From a checkpoint of a small transformer trained on Wikipedia.
Size: width 96, MLP 576 GELU.
Architecture: LayerNorm before each block, learned positions, no biases in attention or MLP, tied embeddings.
Each number is 500 + 40 x the weight over the matrix's rms, rounded and kept within 0 to 999. Layers, rows and columns count from 0. Numbers have three digits each.

# layer 2 MLP up, 576x96, rms 0.22, rows 100-510, columns 32-63
482535523523508522521475569505570479413497496534510548494521525494526471516567510483526487489566
496440516464479466545495501498451592475539463546585537504439496452467550511464464501479455461464
443541495452521512528494619475555436493473475453462546461570461507459461498535451552555532561486
453495453500560480563521445462486488565466485556521513451521491496524430482517504516471466463458
546537517445506494536540527449475496528506524457458490442514473465517476478479481471501506515528
536480576498408486477569441461527536416415476500547630481451404435573493534486448431582428513582
527465477563600544487494526488595449515519455481457521505493498462423504545488481520503429552556
480499568517480506546518483496455475595448504490475523499469488458527475470506500494470500524533
468455496519577504487410571479553537430527486547466447437499576454468648571451547502477572447653
496512472505540496510511540468507526537498484453403542567552434500481434531487518493462545518460
527507474520499493518523471510469543510467496505551436494475514506458515513501497515448507430509
536409487482570441467489589515459534497525414461493556483466464453514499459487579508566587479522
508532443600539541514564510536515486490496467461499479595510471546437524465518481522495479497512
566490499524516483565430498488521530528454504491536547492459507530519500520501468475496544546485
441486575566526488470473492455562541452404478492454430505539464474469529474514524523523422448575
499545499469514523535430424478475525426441567476509500499474572538529450452470501577446519577518
492473481515588510508535520491500493517531475491533500477480469490516493544567506491482498505503
483573552503542505541582498474498469537491534442474527531439521559485528467502494564476493470525
466530509433524481409480505519477513488428499427512512462489532499511521493482544399513543531537
527453498636562463498455465530495466577474364570496518403477502473420482482517496551560433474406
506470505532457524499537488491545485505477578497498448475503488501479496525509488480492469447436
495491555405536476577537458598506456454458495508536568485443524474585506437569574506595478473493
506462406434480341538547536491492506491458515543511464442529560471478516493487470507559557458565
532482470504535509524562463610514430483508514455554472536451467451530525520553517483481471474467
514446504427449544487546440440550460556454533501487546486531520420548486463499466428531503538621
465472564492534484519499419526485529473452471543509524518439497558504514495435525543474556488473
491505547490499554486492478441527501549496534441571515509454516450498531479512526510491516537525
525541519503492504483506529489555512549477541493496474519478518499438531519476475443561450504517
451490527575489545493504484519454494460471476528474507477528454454517501599455525484494468470543
507425443558543522490440560518452634494481454478540515517463476469516444534481568440447496491518
521510546519477539518553424510478500494501564567436511538552506440510502486561476560487497457454
473469508550550507508459486527493579443480504441546463557471464456479532584502546583551441508585
478520450532557480496490578395498471460443497507448556519498437529533488495495518419554547508528
577536516506508450503472521455512504556494435504571500466439471454440487510526480528528524494443
478449440439558510590603512485503524504387479510517479482583500565551518523525556487488490505420
546573485496537507544479537499463474483485586508567498494451441469499523444450522420559537493512
548430526494562498536480561429488414503535354494471536530456539467506558542528474515486618547489
495489510535559447448522577490525476504479480490505511443519521577428549536545518521536485473457
567419523544593499482546571505482488390555468506532584461522557519496537493553534510436612464491
509478546477535497494545534496445534459542482486496495434459546474521460540453510453576488512494
487488470518427571465496499603463433589477544452512524461554592515492515437498505470451468576436
552438517517526509517457470523425494433509538494570497494549522489468534420478516513496504509456
535460456529591473499514558491439480554561453521539531513515480521451476511473468531492561528541
469537455464488498542508486565446524504479510534494521551492493524544540424501479417462471535480
495503540538531474561457539552449463446519490453553480482482488508529476539533480506475524528449
526461506517542522519503532463521555500460429524475542499510480508485432553518403579486484488513
466388523459632478489451540448515556475537495398450461535575559537498587460495515484469456506635
468548505533502561517508505505530510505549492505495535506457550557483541579528510507493427512486
472446497519397519506549466447588425561422489465487501536570431537547491552443421521598498417579
489491446407513526452513529521504491481457497420541467518447367578542479544522506494506540486491
525467505528419523517551520499481500458515610489442579493558515493523507503567447454467506517565
487477506485531492612558564425487454554420468466527481480483530445544512469473450436527546502509
492518437467488541479486485442436519531466448470523593462555565491516475465488460534490495610497
500518408451499469437519475548577510510472608355464523529513590528556555526431507434473416483539
469468551464432495483590500413528505535570498479521519539563534465479494541509322493495574508562
513480515501597512491476567475470483526493494535497527470462492494471485494515545469521496448515
471531525518529478481499535537429513527473517484462557567542443490546463510495491500439588502486
523546464485516524434503469574466502466494492445460600566568453509573528529577473472517503495479
480453502520572562481534564586521497599471546481452551469606469553497504502508490438464499523515
480474544414546530512530459492566496502509564510553498590470483495441574533515548469550541478560
459476433529491457569434505578517415510481471519542545487413463503450560502430531536528555518489
549484519484458525514498527498508473569430583484483511420575411456490475443445354553483518527540
482509431426500518443533547455533563531476466487538551545443537493487564500504528488518498532511
533489492492500556516522486538425508534490407530509471517488525553485464561553513531502488483412
451546479471528516497481575476550541473475461491480465508520485495475478440466479500505512465513
462545522486437535515431506529555494459451523444526510520551489504469464587511593535486472560500
545484575520456511511472525478496476550505558524478528467578429451470427559502447563522478409454
484487499524479481536542414501462477546454411517464543542541495412533548472513461602592462569583
521403465495476516507479515482532499506521521501403607493472523426472520453511606466553473561484
421448532590473486443527560458514511477451398496498443567475506469583518458495528568453399466545
471494503423507486473544455444474467449557529474475564537563527523512464455435549609513542515439
476490516523449523501505504500531539569516522444517487537501515505528538510475538487485471475520
509510491543495501495501564530490523422497485508530488426552501443536504514514479582506513467482
521491530626426514520533469493566492569472568503400459513497510490508422485484440564477481491500
497527468556408478572503416436544465554509549496457546519524538470486504517513525517456499518499
512519503447489475588504488435427474520438556576538523461456525496476523460455429487517595429493
446516548489508533565503505531496482491483473454509518551537536531487471494526418520479454390453
588582546496508571526500634591479502493494549546494492464490526458487571503463531474504470494508
505482473523485549520502526478553523502501498534509503452504536417528508536478488617507508456463
498475464509485490508528508527490492550489534494504536522514490518504480530513487498515497472552
495490528564469504550520514533478476521517466555479514520589502426450473489507487486494463456434
484505510543485489444488472444496496508480517466484530550549491452428478500506501479508533519526
508449489471527467493527492552470501512552531506554508424496461570500451518496548457515460467483
581523452476466500472594403536412559523436501452520566492491532525563515480603533420468552446463
540429392537602521534508526451506470413473379467509484554433470505466486474560507538529524477497
484475484439469519500479532486537540521433520479551547470513469524524497495562542440495544492486
464506450430442464452533561484518510525471507477515523515459531499482565464511511424449497449511
456518452476489499590495502467502366492531491482481508458583529446444523566546483507517449466510
464540544522493522533463517509476526520475561458475533453527490487470471573443498516521531471514
553518505487462589543546556583492497587484494498456452558562492459529466540543500520450538554538
554514556532497482493475516517451486539448422539550531523475489498453566471500537495513505521377
440538496512533502529535545555498529521470497539567542520477433497487505510547540483462417489511
538478482471447520514552545454524508548489452515520540387478469508533499573554571488595462462510
550541457492472489436560445490503552545495497483506539497496452474508544480505434490528548504504
455434512597515440500507578464504552532484422509505519461537448512457459503479460492530477467555
529500442559558492410417502484485449527535461508512548474476443441510537504460590496521457554521
498470402505557535517481544563535434519594517516467459426494460539511487458602634414506551445470
526478462554525588501506508575453460468562529511462506541513432538480558559415464485459490480469
489494456498563499481496466429463456520573460446520507562497499483471565477531498521520573485526
554526494437512546503541489467528482459522487496494462570492541573578452538458494560531555541463
504500454503446568602498561516504452486486476528526557464520496461490528482498492499515508488483
453456530512522435502520473474465395584535520474470478530556430517447566504473568559519487422416
465481557487448587508521488572471453540474414499581553455561502460495459473469500497524500414538
554469519477523548494461615518514511497464484500524466516487492552497505546489508487533437500469
477449491587474419479466505520476523508570524449515498485537519455484486535511471488565495533550
543480489538474446441542488470539524562527417451478553550519520474504488514442506487515541537536
587415475592499472539479433489482470448462504503495454446589629518487549487490518518450513473480
472532412470474496527472498498491514420460507453499483459481442447510496499532511499484483433535
536445562452460573544480600529520599497517486463480533591597575477388559536472536453434472549492
535517504495532683522533494469487519585457468539509550534520475485514463488513485570538404495434
498520490483510488532510581494481499487462504505540487438511507479491520508533481461516502547498
446474544611417540537459421544478336453524555466541472470520544436482392495509421574548524389517
526515516460531464496529455479465445565457481501464455543524519460466533524521495600488511525509
540441461488446504430545592497538584438504501537484574392546474483475486477542589418524443484513
484488497403486494443546499543477466554545456494577529470421476503399523507529527493508526525560
414515459363517483422558570451516436477513436449533464508498479531509445582525562464545516503535
576478509514500524488503510504459493577466401535537513527537494434557544471503515418505485557382
495431505515495485501540495460458428506515552479539470436499504515510428516469466505512506510491
465414490420471481436573486522546545553442440451570515496547527435485469507508398472491388429489
518487509517594528472494610534559489443508526507557495429475459558506481456501583475466539534466
499496516485505452553483466500509421480392514543426547422487465497558544493513531519533511526550
546504566471482513512548517540473474423422442482538505487517493474578528503475510462486514552462
490476477472510509505495534487538533530534436460510480464466488483565528511507531507529530538542
574503535459502543511488529462516386475450541509466506524421487576507500551469491565531516484550
518424495519505475482503555515481533476520444531570499545461535412547443550456414443534579525519
538471498496446503475499480481455541492438498459505506535517474528519446558464505497567455533493
454503510492510541494481510512452492515520451565488562472543507496511485469530513463498524514475
517461540523566494508533494515509520503498502506443535542444487504435560436596502521537474477531
547490484559518521500460532482555457549451515488476555458481496504482469460529593425478436502501
539510493529508522463503494513541437479506499467521490521504497483494543467513557522477485487464
557473459531495486516512496593477446553386514479448542520504522496478427510472477515553497549523
477513481504580471578555533507475537535440469473537552540476497552433469564454484493479500442536
522464486491527455551513444500564519459486461499509486442505449480516448512512445555487521537493
421529524470553529460504473525549494451474527483545459501491528501491478525551537587413460555491
525474453494544511502449475414530489482490458463517542514512524508507497495464563515578447500533
507442463503537474456495487493416507425539426450502468542484505517473459569500477482509506498548
478546441455498527545549516437566448524534518500502499461407554421560446558533427446462529511547
500498561577589530485492498523533455477530442526451482506529534508452488532553504478470515497502
433458469519468442494515581526525512542504520476572457490461529520491504524564515465521472449508
495509478554490448523479492469519490455454525491534544507508429462470487551487570484503421482494
552525449571474525525546396485505530454454521669509417474539527377578454474599580464372537501494
520485488483479480464495462503418538509478546410487485476640508477453475473536483479461428524514
466476575562475482441514501448496420498459482546551498499508453466441498488472443523449472462477
483463453454519505489455546461387527447495390505533430471421483466441558445494529502583498459463
487504524513497475582636572452487519519424428492544484444545537515556535459503487469478494448485
542512483518562532496526587560377414500465479505476571412524356483503441561495439541489562463413
488491497511521495546519573502532565459478543532448499515509513486487534411569503533463472548519
437476515500520534573501465493536460513465475448474547494532554498508492504548499545549448460512
503431540452491495489601495487502473538486431483472478466491442471568502557442429542479536503534
514545496526535464541491528463553462434505496514482517422603532556420480489519443508526465481551
502532515509474475579565492508458577524425523466538470544468425480505475450503523467491545538489
552537476567539527448553498526443387463542433509484484437493506520462441485565532510435468454496
473541553426443528655532468479466503529463529484565488584542455406551549508494546492535607467543
560465525426495537452487477496524496578501431530514553551517455443531548474545534510504440552491
466476432529514478481482472493477459528489495461534513512472502492537497577466513542550493498560
535501518474516536555554456492451576477532463508432609453404479506449538496501484498516424520502
451470545544475517454519532497400541530511490574543520455462522503455466592557491489538516456487
511507490411578471377518633539454476475485567446525509429493437457561525477517578522487522509539
449490454473431490488539507494514493520436464511488509567483428446535489550557514462530488432502
434520545531553481517474577484489486504565491522541477449522497464485446488466628552524506489548
506538551551522480426515451521463520451544404534442493585443535462440465499518410590538504590574
514496477481545552534457517476474527503482482507521459491534480522460513577483457403530453506544
525553515470450556522507498436478518495431539429500507462519551494530525506592605506557423463485
459482479566538536467449488519535450469517481503528551460504483514426527439541487450528494541466
458556547448617444485542553462497507536513502495534472574521508527439486461498386624494515538480
523576528478508480556572512476504498535453481461463493515513433519502486503542514427542507477524
417487454390501499504509514534487490554454524460509495588499495497561499499491485449547459463542
453505504477503481544526506501524500489574520510546459555538425479553492548459472582576469542450
528541485534616516491478563473496508451406484500534527474408483534472490532404553492569538507533
481504464498505512496507533492527527492493495441537525519494566502515379536520458475520470531465
504398465553477533520487419520516408476528437430540497476479515468474491540425496517565533421434
564514455421515525549490657418519452517456505578412516517544491455564587532605609525557589470490
565502515546498501504485477418484465534478422470541481423465477483421434525500515490521543482477
496511422475562474543537525509543522496451496472583472506518483495476509536412522524490578455415
477540530501473478504524536442491509504509569467470496433504548499520597449481558457545524517465
514510517494533502579458517525520480444422422514486490489517613488429554550507451555505584423497
491491593449503472445475466510512486491452545549514514481501497474480498508502519478519487474492
508505451408519560529498521462457529531504473484561475499488424488525459547575487530514523483572
483502530526550509449516533494508464464513512528513457481552585467422476510475459531466465510488
486469507502483468534499437520497552503527527514480483566520516431495560523457462490483531517541
447491545501498499517561512473545473514518510548447471537419518515492496587510503504501487434519
413559559515395540537561490462438529488484557510461442521547500516553554489453417487505490486492
570558549519414501488554534469516538510470452472567574523506482403477514572586532451532448494581
547571525512530510571522486505586497473459475503517526492506541533469508494475500502465454566532
458494468533519515448531572512484516520485483494528548414570511500466438485526442525524541588499
553523469531464556501550472523468490488473508477515521444529530511474554477463506435485538532516
565518514481523459520485485473453446529506467530583516515482545413520492496515517436546533510505
500396532524529487463515519561566455490518463483477522418505452523533483523456475453497403438475
441478506524505538580564442629474497503520539585486491495552440500495512495551486581522479471430
422496528500587508536469467511513449500386473450515411556533455515433509474532465527477432627480
516464544535598507571372512540544522516505518539501550494549478536422576540444599483518529456613
469411526545455477425496558471591533491531505565547478466474581441507478514457504417581493457512
442426423422569551503545541553491495536484430419520486574660383488553429508527476496433498499489
374429514560523526515505564531546509455459543547477520553485455428469497533475453519517525518545
544506563541474516455567485541499501507443498451471516514556516476489499483540473496527422469474
490471533538494474521427490416491520449522494551479562487579460519486494565487526479461458579503
451441525531506556509584531529504475506479451517498556475494508475545443561512440487580462521447
493430529477485602488496562468495549465418459504522507530468517507552470475532522514495499547477
436528492487569495528592522454429432454481474493617422496473548520505519510508469591516580471486
562459505546504463504500521483411500524435522521478503457523492534524556493506433505479496524487
514414612544445518521496455483351467483523508474476521509518425550589518495532455494559574513447
604440517576583465491512499428463436516473457508500449454478519473571439513490528565565544527463
494555463458486545542542427465461441588420544485523533540556499506568465507495488526517545467526
485489590532458493433517476513533432518478511474478481450450501416468526523512528490541605495457
418480394474476526507446526494522473484567584510499550425483528567497517554526583530515486515453
436497494508464587533521444469511443554514497450601544550499543460495442527492457533536561513493
441491490453544452520537475531461506536462526531543509498486493486505534494461535478536496480475
472503494519506517552476506459542524471508493531472500501515548521504515527515487526489496518544
542473540452420473574460476531548482495469503467526546481530471468561521526483479570557472406510
489463493470515546513527471517519470462469543544439503464494484477496544433474478499514461513503
484544558503473486470577559505492488528505474523462535461501507505483464500521493481521467489461
447486551485527497511432435453487501461505551445546555491565579451492487458489474486479525473470
520455469463470511541482548480494506504435606505513489512535498501545529585539574535527523498460
482485390496552543530509499513528494506513538448597534528446501499507515539537511440553534483556
452481465532539592587475545483425530463512488498507461462505533507487546494528521505496482526508
509502573457469460460510439411472495540517402517443499501560541515505500482450561491510517544522
457480500496563461533462488543528542554467543525492444525526464469478462523535458526471524474473
528504612485465505474576471479495454491407549497517458536489495509572511449484525454467516446493
492461507464551538526501477563462500524464495500521388551477497576512487549552488556522511449469
607510497499506511515534477470491454433355536508505568411526547535537474552497553495483479472570
460497528519512439512490491508468504512505497518516575494487491436450569542525522456518529494551
580488466548524515548544505530503433621471478475549490512518447459543476488442573409520471467453
487499515484517543427512550464487554500466408500479497557522405488458461483542546519532479509459
516488545462536544517469530509515554478453498616525599405510503539461471506500521453450512524432
523476499471467458494558493500499498501521421445480532439544450496467540548483488534550433480435
498524508518525506508522489460490500486485560533471573526526425460475525617508519577453479449460
526501530489471502460584511454504460556471460493459565493494498514485434560491512491533469526497
577550527546545476416493505479501508499531461494429549550541502440532536538468524627504470590451
518505529500503598580472500502538487450510475559439581493528456566508516490485481520494520447560
478498612567508510472499423489576534517508548507494538453488428543462560508541396547530498473452
549487496550526540503543529494508528489434435474372524482595435497509439527454437610426561567517
454468504457526526544525504500473537490478497541516451538538479459515540496469497512569533472458
515458460564500482533570560520535455477467517421434516470494518497542487473486503516512485502493
419475511497485495510511539505453541491490467469523525486467517409492488534503426490544435477460
497461517544585452487530499510482611509509481529490512488513550520499507484558511505499469511528
472489481446395422475501542439480480524471519452548537497471476475530629527487499525558517518520
514481553530534505447530472534512421487401549495507510475511542535517532517486493536427438564451
501449447523489494536463516511478531415504495440479523483448534489562491561501427504533501454486
452362502502455365504480544401462560470495507428469418454524487429495512546571497466503481483462
526510555473445537448520477476526489476473523526445532497476488535525514480507486480533481492457
535528538436411515507494572524498480574469545499545492492510503523462572504463548484541488506402
470438463508488510419531475553511552481490493514478516468525502410497463555515514572582463499518
532504452562447487529486519469488450454498524548556547425457470484478572465452526503487497544519
448425460561465493352473517422398520539519430457556499505446497514523424635488545467442465477548
495456513558490562466529458521566513481512507521493484575465486550469474528546419534529546450506
506424517385553549616457476341504475437469484540453479470509483517607636510552523493493524516480
480510541558550474531573481454419522531541477531529372547471590396465422516482475577537492496448
508449508485465495474518501428539488494497495425545557491491537481546559458541495491514500428540
463495524487565574571476565618471381572437475512545478585413505517503462517487459446487530515489
445475526548576555601483501528536477499538552514504539546529530533485482525458476536502515469502
454488571442453503561572559557524555481457597504510552473472460469486485489521485486578493520474
480473556498504541496517492497465467432511533588544478511520537481542523503440456554518492500515
564503535516509484511560531458499582550473499510536464462513529534468558554541534611480466513456
449540489466456509485511513451456493491479542505531492562491493512486462506496474513440567560485
466498482440475501464538530506504446523526505485474436573492512499464502520478536485424537500517
508503539549541579502508531448515509509508504479453465466484490546455458513523499497502550514518
440497488480524459536489460519485490458508533540462511533448480546452483485532365541553491454491
468477547509488477562597441493448470497495479530437499458482557520545462437482491507524468480557
464549510495518533516509507455504481498499491477565513535472510509521507558483539530538484484526
554468489515496461492515465516509441478457498486455497477531548495522525424490487523544466502482
480520455468567479471492450503406486466473468518506527459478515522455507525464525477530504535513
467477524512554532559498595508526529477521535606478448496456488469495541538498534479553456489437
582450533567385346535471462543386531543497455501553471531556514560531570516530393614496509510505
534494503538493555509542466520494454492438466429501524459498540537471493495504456553482480510501
516462504541442495493542502466479424519517571509479616405502441469550507448464472529501557542506
461426497522488459506479506523491497476491459495508538457524497482499489507481501439537513491574
416480478460516508570638522490555521510460512534474466475509515494474479560499480501430472544521
512430537516482537532483504520439543442466534480490523447523485505618505534518504512483530423582
472493531495511443523493533518449448496472530514507429446461488478490473430522511544488546530499
461462476508476451498520505482476570506524563517553619485431512504486513536436520532528478481561
469470511526442474491578488503454589461466486569460504439503483440586464516541503512539499493524
507511487525527524511558500477523418492486521449504540479520407450519512557471536496551462435478
506532479427544510497419568536497436532472492493484544438505532490519515508496577476465525519451
445464546520557522529549542473477461468540516421437521470508472407520568485542526547499442504501
534542500522513513449523468499445415477417519499479521518537484447504459512445436562505529488529
485516575530500533553533513374490566518492529508525415492484475513630506479431568531504505534504
492499510496496520535582517591443489485507490547425480420569543456533400468528509525435484545598
405464484598432556516494527493472515504478546497507488398464472473484458520490585532474451450538
488534562542450463533523507437506439559497503528643509426483513448431508485555476495591507433522
527409593472481478518587527530448546613459448541473536467474532508507542444421491399512479532526
493478500513508446581489512488464556548507523465528493481441505451493508497518470498544509522452
444507541521486520497553494479474484508501530492449471507484445450483459581527497548535498534490
490467526513476452448504522517448522496452582490547488510471516444523509491476489450509508489497
484512477393506504544479488508524545470528468477528500485474607479488480522506465537502422526521
469457505479513457503529546447499509460501492478452473500504488438490488479486440490553508453507
571470457467447500508495502483495477506465473540458517447533446505492478476449489464500524565534
544522444423513540585578455526453401524496515500486512470546538480556512466557486490522546580496
502517446558492541573450479507545404482520465545565558528429551428447492488490536550499488424529
481537502581570483565539477540536406421514451482561535441432475482500541536474504499563479416547
553487478512569472557478485541488525453505547508492515489457503507423488513503513500531438478476
574484459450495453593446509496537488509444388496526490523543532551393542492473559532506375570595
449531482541536508488536503523472512552485597590503550484577444484536490489537532407480491404555
509480511532479413517520505516483515558476520557491471380499565536506427506490464525513489520450
430545513541545441451517524508522474492499490551541469459499517503501496506429555457452496479487
527465508571489506488502511489435541501519557538561466481506507484499470511503467468509491501517
469479454435511520517518550459444521491460521482500508594443501472521514537521504482498529509483
523514542468441566530499468536538503535473484534407543453453518422502494517429465536541519489468
426458511484412561478522466508456532511448522526498559491470496454562470605546560453464482509507
483453447443555494472502484500573499557521508527534499493502481463474500530486610528550544502469
483501500460465521480524523502479447527515578515507490528475524488508506490504531456513547581443
502516488467482543479493505454509420494522521500511510543446473461443475547524501488451580531532
505406515496452504499498515614458545564493499504514528498519517437460491472576467478571505495494
554485577533499521436497613500445517481519380506436495485489545502398532514548524504505509533504
462526583474508466526547534462565552557482537587473511462501421459514489494484406549551519518478
517505482569519509542446469447517500458536515417492486528474412480531477494444534518521516511535
483489455538536488465521612456527486486512538538593435547455472473428504478546543456513544511524
487493530535478487545558533542550513464469424523555509442559487512505479450498470441468556471524
553520519507413573591547423554522507433498496486415527455541502425541443511482429542480520525501
489479442474484557476482490533549467439533527522523500484420491453476601524421512573491575498547
495501457474544574502493537509518486538430493463534485507511476535477459492511467525507518489515
510447507540472496516508504503489457482476467429515462459530550495498569475512506499557468437514
463582515506535477529553507516535453513527556505436531470489471521447462517497489551499545532498
538556515459486500578529488513520455570520494507487519496487531490515480512492507482518506511536
486466499460525457505518557461515509486451474533493534527511530458523502515501514512556488538495
521506468477466494476480517530504543556486471534552539560491505463508517513527553449481437459480
536519551513478481535478535519440465452493483550539483528511535492506495473496461436457512529513
510444486515485505490500519531507474472531571554449494446527518529533466470489495515497498477442
472489508405452511513498565521515500498478506484531435526518520441528579515503462477540526428546
538476476491514451518519452471461430537467527488548553476548453513525523498502498494519489500494
442498500439441494542492497495517463432468537471529464478436519525476479572451512512463536504494
454472540534479498498509516547504486484502463427511452420493515515505501497528458483510540507463
487508553528481524579548493531525435484509439421498476498578535507523453518559464518499458389528
439537469469518467486518465498454502530453460416519504554575460529534472494497486516486439485516
531502448402569449519485487480504536518457493472550448545483552497447473489546537500518551564461
441484497432376484513567478485534508513503549530531538564494518416481584474507451436577518490480
465538530483520435513488508448529510498520535516541498535523463477549513540494503518470531460507
437466516514586492564465562502482531485487489548523471443537504492402465481503502499458489537507
504556482557500466579524464526487359515491468446536528420498477454420501568530490520513524478541
459467549560334428531481436501510512532473429563554529490507569518483503635465457514460456458455
430529503474470494561547499498487439500486528428534519458512487496518515502524502528512481489496
558520427514507500507540526496443428515505475605529512412486528507491476577505582421498477486516
470474446546562562500483566577467485466552446511510441527520467495487474521524518458472502483502
420563552504500504548533450476495535510465546539538470427517572522568456496544475557486503521469
527485490499530476545457491463505522489524503531509521512524518440542517501499473510493587481523
470455531487457522418478536425548528485570542466512509518496480513479505555489479448514568544486
506476564537427567460437434422439557518535442468575544448481461475501493503548516526584512522428
568474556532482461495548466549471411536505503492518506490505546476460483539539456540501526469567
550504430459478578453524359651471462490461471446520477564563495472518467516513511501420508491454
496495519483491564456485525514526510444463458502540529467473404479543532480503579528476515537531
513361570551464421436472502471562454521548405484525465465530559429449531576474535461510495471616
486511487456449509542466552519490500497502521476502596510492523450552513530532470433534458501521
490476481392523501594542471539497478458524561483549416517577538521443525460552542546511519427485
413459497512516505521471510497470419504542522435472500507422516515510544528483548525482491524481
477498497480542421515478505494516531566467577531528521489568475505507504442544510461509570521479
512451466476533580435372458473512422602480545541464502502443469490399547418511406436441496497471
413438539495477542530491578519416446455482529491425455487557469523471545499493516498509477479493
543539502464485531538497549487463483534478475488483474611519499533507530519499555476465553536510
422517484484450563552595542521514485466434449439461522486508522458527528497504520481501524524495
409484455423468595545559526552537495491512510528528499582508533370515522538480512365435561503477
467505456467527526480560537459457479516471509537519516490552502486447522549551517469484447482493
512468501554511495517504492473436511488490471522497522519528487465555542463513547486475437541526
483452441449514544533536508546477471468503522505475507542476426523537530538435499495506454469467
438474498471471497539558521548457495482520511540519539469591543507441487503479477540531402445459
539493469487480442447544513488477482462450466515502445531492512513475495549496523419507534530502
450471464513491510469513485491494482545515534480496498500499495454526495551506446540522547551470
516479409464458521508508523468544430492444460500482548547487511440461484482470481462526468541520
503503508456533515551511523439485525454467553464530521494552457494486525496505507497496473510513
478513512510535521540557497500476539466505440489440492621515538457541493508498458603493513520518
466488476428485473483503526486487496464448496442587549525521506535506521499492542525514482515507
506519464490544472565495332536385483570470458485563485428512540481467429480552449486469429469411
512438540446485559563580552538466374552415497459413492482516477564511517496466471496492547500488
483560481560552532526514529484462460421549561492557551444537456604461429435587491519564458472484
517516510529553509415506544495525481469444531444460534473517472442460508503480435445509510499562
550538515487482543499576467500466488540516479476488456530496516427532486537443462455590557482539
512530460474532580513573475493392491424486478487451551506574530495509503503536547495467493475466
568514508484522506511442464483471517499473532472509530451577502488518506455540505477463473486500
484484526510550449498519486556503507482487534560534569501505525503489502521522439493503443579471
502534515591525576477523474552494501580497581481483556464512499527552449497529497448462483509488
458455411440477461446515476467444489483568515472523489514444422464525541520457469554569468485452
487555493446423566478497559468496482457458523553445508502538512566509576572534511517483540479499
502495524506524502467532477531515463501482528487530523481484537525565493509494513490457470459528
492483523505522507511489480511475457460510532517562500520484499533496512494474551498495450479512
469494477495507508436494489495467446515500580494507477478455513591531538521533516468526489532633
442494463449408441459530583514476477518472506486524528548550445423457607473527526392555486455643
509435498479521537554529479494497448552541541497457494496470489472516563438497522470537468476529
458513462526468468470497531538456501461453477455493494437526499475510484482467483482426496452495
513554482489507476445544548406491494561450488474546457466531528491495508564473498521478396495507
472487515377566471533537532514540491477450447508446506584399526474529497500488472542509469430575
511470505435533456572448482473496523494487565527490489453502524571475462535440532514496547532533
492553485553474509466529505484521574521416546465467591470461466566484521425513523596461526516504
449501501475462505543500543488473560503478480494504496472561497378501497499499476458480552485536
410549534475487503518504519498453519460499525480452543487466505497454546474556422530540487531494
542519428457591581629456513516591534504460478537533547521506571514494508425471540419475557464561
471477450444493508582537480554505482488454504485485510472479460537529510498563494463547477595500
497389468533498466498460530467528539497568496505474478444526539434464462497442451507544540465527
455501495396460474544516460484469429520497596539571482553513505475569512481477472536551519484472
511480581499502493477534476527469463491467493485521534431527490504445474464469566519472527500481
473558535507504493521504480484528470529438592473488534476484469503481500470511548480501510524500
503437482464462626466524501523560421566560500526470489584430459493538520445502485477545450493488
555478440453436511530534516505526496460522527572515467568615491464477472505477477535456471414481
497475460521495494501505460493500496489495497483439477501530498504500459522499463529469518501517
509458523520502484530517448554402477467494472477572479490501483459502556484489468534511511505483
512498459485419534544463513480476518422490502516528553483510458494513573592486533494502492516535
479490487465501506515509485514531517458532635564442453570578498547491458478597437608487565459493
472492518478471564412568559520478560442478449482504482507546518558542487510502506529450475428516
436466580542533509537453515500499449490541457536494479520509454473420490582470507570483477441436
489440487483537481544538540513514507514514455466545561497518498487572459495497510480540479470501
527556493500583472508545568490576514531515446471426539570490456437431545451512535455549509515528
474494540449471526447550505501555447493511510501494541504469431476495508516499517494556488414496
507500580446507491536569543437450520515447502535500549504554546455444565438479464605510458486494
503519490510536473515523536445545472556434548483537483439522436506492446566546549503504518517507
421478397493513464541556556514457531482535426452497472538510492392458437465485380511544534522521
433545501512533490563555567508543554514470462531492490502482505510458538560513526408456524459538
565468496445517509560554501519518458490453469530478483474526495473485525526526480499498505529546
504514555503508520504495544532513564445498494541496524467512421461453444488516475476515492497509
544497503453479480523471424511506473513442591534498520504541476461509451509500563404475507507530
635514492575478490603497525463499454580438397531477583434611537538484590475502522478414478465581
488478527534529524546534472568492487592456537561393555500545457481491552444515418479534466548533
465473455479523505600459543485628573562418484583445439524638530507538415552463524461542533562458
562479513507505512493554479521507475582472471563426543486516539505494491547445509516469513545449
497431498485513499537485531519503481544466422456522494487470568530467447468507500521473527487491